Weights of a small GPT-style language model, trained from scratch on English Wikipedia: 10.5M parameters.
Each number is 128 + 32 x the weight over its row's rms, rounded and kept within 0 to 255. Layers, rows and columns count from 0. Numbers have three digits each. The size before them is the row's rms in percent of the matrix's.

# layer 3 MLP down (transposed), 1024x256, rms 0.109, rows 931-980, columns 192-255
100:120100124143096096196126074092158106146124104112076190121107094125141088097186109114133181099165108140114121175147161108118105088125102110158111145130096140134135141125200114181157117140161120
102:111177178114104107124181153148093151129109116084149159143141164173109154122126190137156127199131156155203157197163112102132046145088096053118123105112059171069131143144074181171134112117133109
103:113113101091133108124097141123062111164178149197128074118144176093177152091119118168136094200142094162109147073080100109161157157110141134101182108178125139082081142102102133082117127136154175
103:138178149172109151169083100139114120161108102145123132112118119199043120135124105111084099140139101095150153095156173094163189081151132144093164142165154110117122135103149110128179106154165058
102:103134149116199108121125130180096160082157121115120121109150123089045171124123132098111184092096109133062140148131125124107161119030126132180114151092098168099146052143119108146120082133102143
109:161188191115094104120123161157075099097133111158143122203172102183115147111148133136161135138149141099119180127168137115067079072148155164166130090146134092097109105121096167176129170141137179
097:128092095178122087101144096095162111095113073130144086162102118150109143119124097133089135106166115112115140112161096144152150116168144120117141145147134149139090136098190159130189104054144114
106:180143074141112179193117145161150165131117152097131102125131172067130118112128182087140119114104108122128144146165107154109113167129068100157159072132118154100151104104107137116082159135119144
114:177136121141059158146087141083104167107122175172136129136135067164162156158166097078069153169177113139133116107125120113123174122104122141143103162132127119140127090131126106098127129138117058
101:195166176162119168186115124203139139118134137154142103199182090168108157124140097158111093117076098155114205052130145095101163177152138133150164086177156068112110155114175062092160159095154160
079:047171177166117147177113157099135121140138124121122180150148157137127054161171103109068121178080090108129137133100139188172168121132101146111172059041088166190152083138070188114099137153141102
097:062112172139148124174124123117126105176078098079159205146124106083082115132129147174071092115135113118107120092075172176146126147141096207135140138126115070117149154157184134129097141137210115
101:081191181095110162170099084100125121146145054126162123146120131159100188109114099130118146162057147149123148097129109153140148106185167190200106114183085108146106050118079174141153147066053124
094:124171123119169145161095112110147091057115165177158090139127157144117116101163104107140167121143126115097126123186139091132162111069136130119133079170139147125121135099111089165100136109165153
103:121151077098081101186100142139124179124129087169153194043141111119104185149162098109100154088108133113182185096052149082138112167119088152126138107176110119137126109085113141155090123177112111
100:143140170152117084101137154113090108000101137143202113105155151093140069112119167134065176135184179092135152159126122103136065132116184169148092144159122130122092138099142103145125126152204116
104:145158185178042094130112110145126127111141077118151156176176157169074064163153154123115114059122162110101095131158093127188157080124125097140097139099089113166149157092161138129186135104163115
100:085116113129152155121071097113111109153128143174153096135164148083145111149155166080139167108097169173096111092187179125070097114106118094156107124101124099123105105114162166167096149123086129
105:144092172132136082164157114130172127094156108110065136095133103180154101129089146130140146089153115122158107079105118140132125121074139111145153107054107107145169208101129152066176227135137142
108:166145141156136107168160121128135128153131069065093147106174173146087140087110153150066128101130131088133127154114134107101131080103129173114131114125217133090078130165125027141153164119123106
043:067155115175124086112101151060117126121114086173086078129110132132086088117128121132079164131150119108142093121136166112153103101178137135159139183141063130129077155075161154180100150130147150
101:102145099171058136092105135097134131080116114105138131106182186088124152121159123132115111159117147127139157071128136073098132108098158124147093102126159105194213187178082159053161193112148135
105:137112167119130138135217100124164123138128166114120139096118111095096149111167106147124092176149146146124157155164151106128169152175126177121111112131184112116116097182126085111060129119126196
089:110089147135050049117069085142066159096146143189081166092134145155173115083081115139126138134079055130098113121161105107151105080122187130107123172111114093096131141088134224130141185149150162
092:177095099147136158172121065185142167107137089167143130137106051142112149148100142130139082124098132115163179187105114095112125123147111164163111128178077208166109108117127109092104110084102184
099:128093142189103164148155175125079120159128089096101088140135165095099091124057090139171152184106153142138111143110147172158150121139070106132119100153127120102135099148090115056129159140144140
099:135164143115118197102144151100139132104097101139160135143147087087184139145214111095115157147076088109077137096098084213136146148161138168120119127190165104085098121125155200174128174150081117
092:084145189160141090160121106135171156135127094118111130116116151171113159160100120113141180147137148120160103135115097128126106136189147150135157137099158083150108116132068156189093120091194136
100:069121094080129112145096144142112099096187123166187174080130148172124113122102177074116194054116135131114134150143134131110123118154124115131151177152139070121183135167123185156142114166129161
107:154151131148051194159205122162099138120095146148156111099155061153128149122152140062175123151124153126162140140117123087187094111132063098112104118136191124124079140176184194154137095175127147
101:144135165079105097102115065160117081112097124151163146167097077126082129134161108158101126161149128164065128097165145120092140131138164138125103104086198133157079103113128152166119144089152114
092:133109134133064079166185115144138136126108117144075167108124142110144131095133100153135126127155075092135144147139137068100081148135102149125129104121119174170150174142099091190142082124146085
101:076138147144201091153151136103024140195117118128127149195142144153117064132105127123171143102137173103141064134123169132170121152082173152161200113110138106086119151126181130109192156084101097
097:117108147100170128125172125126121103103109144109131141117135138132124118132114116109104190153169059128096178147182144151089154062142176093084139104105110090097100110096095140115158165135140154
113:112147076121086120125164076181117111165109165099069141097114104116131142152123134104069120109135090043183072130132150116093165141124103145090183155053125166087130125136148120153070121152132128
099:118135104140136157136111129158215117180092137094101117164092087047057179148187106151135133111133144140122155169090101150085190125127091131088161117190140124142157110165115082153095100134108144
104:141109128107160165119135126119132118118123138155164117098146114087133149148139136105128089167166178109056170098111156153139142126130089113099111094148159118079154098159156147168092122171097150
103:089062200162171141161152107180126123151059138111137157127140124104120119084107146133122154134114053145194097140134125150111162129085088164157154054122068146102143132124099149175108159142103124
102:136124126123117139126111158122123163074143190106188102139099152179113116153156181121144141165101150119116125117140141101094115134092148122125126124157077192137136100170146115137115157151190096
095:146142112130145080111122157153104123066120112137120169154107133098125175087159151144103170140103112120153133147079149110059138162145156102180147083121148159076214146127209124095133150134111144
098:098149166147121158120118136131122105150106158171142166140136105181050112078152162079135134129075184138138169100108183105139168129124158111131183140144121088097166102115091112142120147054143109
108:129061169111176143207120105161152054130168074199115127121161072161114087162170123176167079105161165125128097115125122151178124166135141117082141117160175102086069106128089172143136130103113114
108:098161142131141155098120107067142110146113151158082102059119162167184056106113090108152138131147167103109125155136173150123062151102185122095135066110096175135172153142093121074136135115147128
103:144139182159104125125162130146104185089145138163154164157170141135184144111132129117108140163119099133102112148086136122100158095150187162188139097139124099111143113098196067140115097129123110
106:106072173084114157164182109121147130087086081140193154106069144131140172096088170105123126187086094058070092146141158128110134135149147101126155107128145111159142122127062101095162093127160117
108:144104123115069106116134110118019123104160121171095159161121144144103146103088220182123125170159113095133105168138128091106100132087154144085143105096157139121108126089154106120119131124166156
100:129135201100097070136153154123071157116117148095105162158097176135103120118131091152095131110112153163106196050126112172110106130112101135139146146111142180092097099137148105158099118124104140
105:091118155122164097142140111183088159169104138097157074135117136098115118148136113126097105114086109142104143120129109144171137127050109133143148176154045092140125115144098176136098106116110048
108:102148060185072089102153156087120162091155164125157089112171132153145136115111128165133140121149134053112099126103160100109104147182116125049138127108138110095112114101117141141189096157163148
099:093110174094159162120121084150054137142121154156151122172159094105160133105102184130106145103105117102157104118148150134076131133159153169169168100181134120097101115121179117213085103182152148
# layer 3 MLP up, 1024x256, rms 0.116, rows 932-981, columns 192-255
103:105173113137158152212136134077135162118112097136168108052166113154144144105096121124087168115111110135161155172137105093140167153162113142131081138128133111098109098135128083158151075157121158
102:115167154136172126143167095100044124141174115124118145134118107122150164183172072134167119172126134159085188125096088179145136131151132117119105131150111186097120110132151072185116091140139093
104:168151091144054126103140132096118124142141145122105133191107107158146086125102142073090148072122123162123185152126062159141145093122080079187173172137164226138133199132155141139106110116111136
103:177109094131131100132085087093065164140153136099128120105084140140122113090112154116157145127074170174149102100147127133213063110177146141083174136108133136181143133168137171096118145104073143
102:127136138116100092198147131064070167142133118145127153105098097116138084148108140120138143097139124100126156169093114173116133143132137107187103116129148096083119161171099169190129111144094160
093:105093154125091142165134130131169127134155128139107122119112101163126173115155109127204080118170143099110122120105143131152082136110137079099141163141170098160119123076083145124130154113089109
107:148133136110142121169121103073134089205200162110152162137147170184189149147100130118156149119125143183128126165085126151170121107120120090170103080176132098181129188140088133162141114191079170
118:117158113149163145154101121132103101145149131056087181125143099148138132097038135120121133145113127135141133108130111102172157110144145116162127107169120102101132075153150102131144068171080148
104:159114144138142141206135156132080163121083066124121091108112113121140139070147112073131148148144170137118142136058138134115110170138067127132106083090162145143137126119118117125069153127130152
082:087106176180093110116170149108125186119167061117127119110126141102122154157131095094102117124138146142103121158125121127176141134110147148099092171154110123110191141167129095129099139138096105
094:121108148170162113080171099126152145161118091089157127154105046090131144178133047110165123171164119159097132138124100143117112092126107103155077157161073186145158123127130128135137135173133168
103:153116071182127197094103149197114124148090081142119082142092135125148107124160160053113150108085166153146106092047131112122157140104112088082095146173167154116118124095049109150174137098102197
093:139220198137090114131089090099121187122190117088081180116152168145159110144137058109128146105119139118143121087103147101188118128152113111150155186132197105136158150177039114138086121163101132
102:162107122154110122098107086133160156168088157096202100131086171127158109101099067147098043117140123136198136139140114165179135086091128113188117202131127142176144113160104198145148122128107138
097:112094158136128173117099079120065099147193151147136135164170151133162093113053155128118096076112141150125125087121143082102175098161098121196077138162084153077117098141045133181144153123123146
099:161118143176116116141059133145177127158133149121143141145146120170131142112158109103143106147076106170102125132092155168128126068107156144131117085128130209111136174110146126149127153182127178
101:134117125167114112112197129104143160133162063041135091079107126132155149191131164153127130122140118103146157166099105118099145128104149071118148148210151137121203174169124138136150149093132137
106:158200095146134133130191147127163140157102147152148113113117148151205120160124147123115128129096149201187195114072094165175143122117116156173154111156178183136155136114156097218150147176133062
109:148097108175070128144110090188117112118130068114181179140072124159118118098106111124122130080113104162087083156047108091163154127184098107100115181167139199107159100131166121152118077162077099
042:099137148144134155117121108152149152134102096103129112124114117143170127168102117057117111149127178158135137167111107166148142066155059085147147182146114142142159151127096152155139097177089116
099:127162158121116107135086091101127162170126136100159145136115176107173118112088111077107141182084101112120187118137068114147130168135113111158132122145142153122162100103115166155115099174167154
103:162100177149076140171052130157079107098097094113127162140109118185208138136058120126103176122082176180193130088141133147130111144126097101162109140141169127135135130080103140119112145099144110
085:123133182168099117107104129110074141115159097139085178104088174168166109120094125094143151077081136163188143115134129079179088149161141073175069178126114149146136104203081165114134120140126172
094:084115185137163173111094142094180090145107112124104112121144170148137105136169098080105146142106132148114151109092165149055048137107117069206159139129129109143106130164128154134123132185159172
099:124230142142145114149089095149110111153119147119124159142066146167185093159099146094114153144121111132180143070163124097091128117105134077160151141143082161179138124058115151133100132153103068
102:163159163125152125111153133079175162122111174095136050168175157140186123139104121127190118136086109152210119167115119212119113121122126097117090088140098122133137100111085079129179091121112087
082:110125185157163108198116166169153200095125111057130072110062120170141178201107120140151152179140121160131166157134119121174141143174120128166149128147127165169144087154122071185098116137139176
094:121143136137179135130133168155151159087128112161123155128135080112234214129183075125087084173152166133148110090086135154138121134174121137146074144150128247194167172144124107122132152142113121
105:137109135082173160134101129152130192082125124118113106190130104183103112113123114136111057144106119123175137179126136124091113077139145110126122206174145156123140084137134094205154117127124099
103:106112141198186128099115175157137156116079075084107060192145113136135155148157104123116121163118102123130104212089105170095130064161116084177126104175113164118148078168123149159120136177079189
086:166096130112098147202132154070122148152110111107111135093156095165129158116158075130111062092097128119166103109097100099111135115167064109145125119110105147144149082144134033163114142167103104
098:111136129152140109163118120112133140139134106153159118078112138122149127130144097122144078153142093122136144186150123090176140110128151128161090137159132174088114175106108126150148123108130173
094:157133157133107092119090101137071127148170111086153130151129119158144174163130163126127141140099094142126128117129173113183101080167144141167149186121156099169119147183081150095116071113041129
113:088098150135093134116182144164137122141053132116118161084101137206156184131174091110114138115115150157195095163088113136136132125125130119162156188163156090129165166173075044090121142160169144
103:117163135135165119167134149154085155158129142160103111118095184102120174116099106156235105088123153134147114109153128124148115144193083097067121200123131134143145153132067123130083144226078118
104:120206104127161109118139136114109117115192165123130119137138147130185189110095149089108079181074102190112163137118108168124136129068122166157112086166096117129127107155064088147073149144118142
106:049144216114134177117111174107140150089080130123156127149149101181135187131141097142118123095072105170233087152075159112083061119197137129126063181142169118121181127096131128096102156139105077
105:127183099140131113095135090114076141086085139096074148162123159134213132133107131088088126128082171106135123116113098154128089091120045125182150093160115169188154073147070174112139138125082147
091:097129112132147125150129141146176175137087094103130146153102119183146092133154148110089150128059122138163111141103113131203080106148105124160079162115157132121164139081070113203059095155090156
095:086068126203170142126162143118091110130115169101158133140123092078190121148142195136112153207137120139123110157146153184120116114127129114123133142178066133153169088164124181142129085164148147
113:155112090177117066124130173120142130133144099072098077121089142072136069155135106134127055150124177138104095099104099134161141130132129100095132103143061137133180152095157107105109085178118132
109:080192128181124144141141077095144106164152133117138128084106108119206130167080079125166126121108133168148151168136085138210115104120138137180139169135142097160121172124074117131140030122149089
106:135117162167101128191136115122111150122146136157125105112082081190118139165166069124136140140100146163147119138053073138174106063116115095098105173167041105147141188143121129158131104096128113
106:144116133130110195148129178142134111138156063122141099144133159151171100156098175137153123181163118141175169155098133225191078156124132177098108117188133064135146096191069136104129074164126140
109:130129157137123183136125198067118174187139083102110111126122092103181110105142138079120073138111108109160111098150048102130068052124129084113107173106113156118119153172169149137148136115062124
099:113144115146081142158147072124138154084165139130160075100142082157137104122164112111141103056076137172142159188080085143196105143116141141141119129127127156124129072176110158124071109123139164
106:101103131105107164145141171128161136159114097126100119048085114163126145174145121129095097128059136139124189155097134126115111089119131156130088198132127157131130128075157118094114153155124082
110:128120147197113140155166083108106166144101085121087079124118085120144109178084128124132151130107125118123131103099131079151109115150072176138121130145122119061134080109110086202151097116069168
097:162097123133132109086122068174140114128110114069097148085119168185123128151084088144126159147131113124194148137165145160127107146112113124139135160147122151191125165115116204123139064115155050
088:140187152125095129112136114115125177098084194134168093094090144107146093132095126165138093120090212167120123094055100113172145134072127100127142164127139102088127136148178107203157123113118112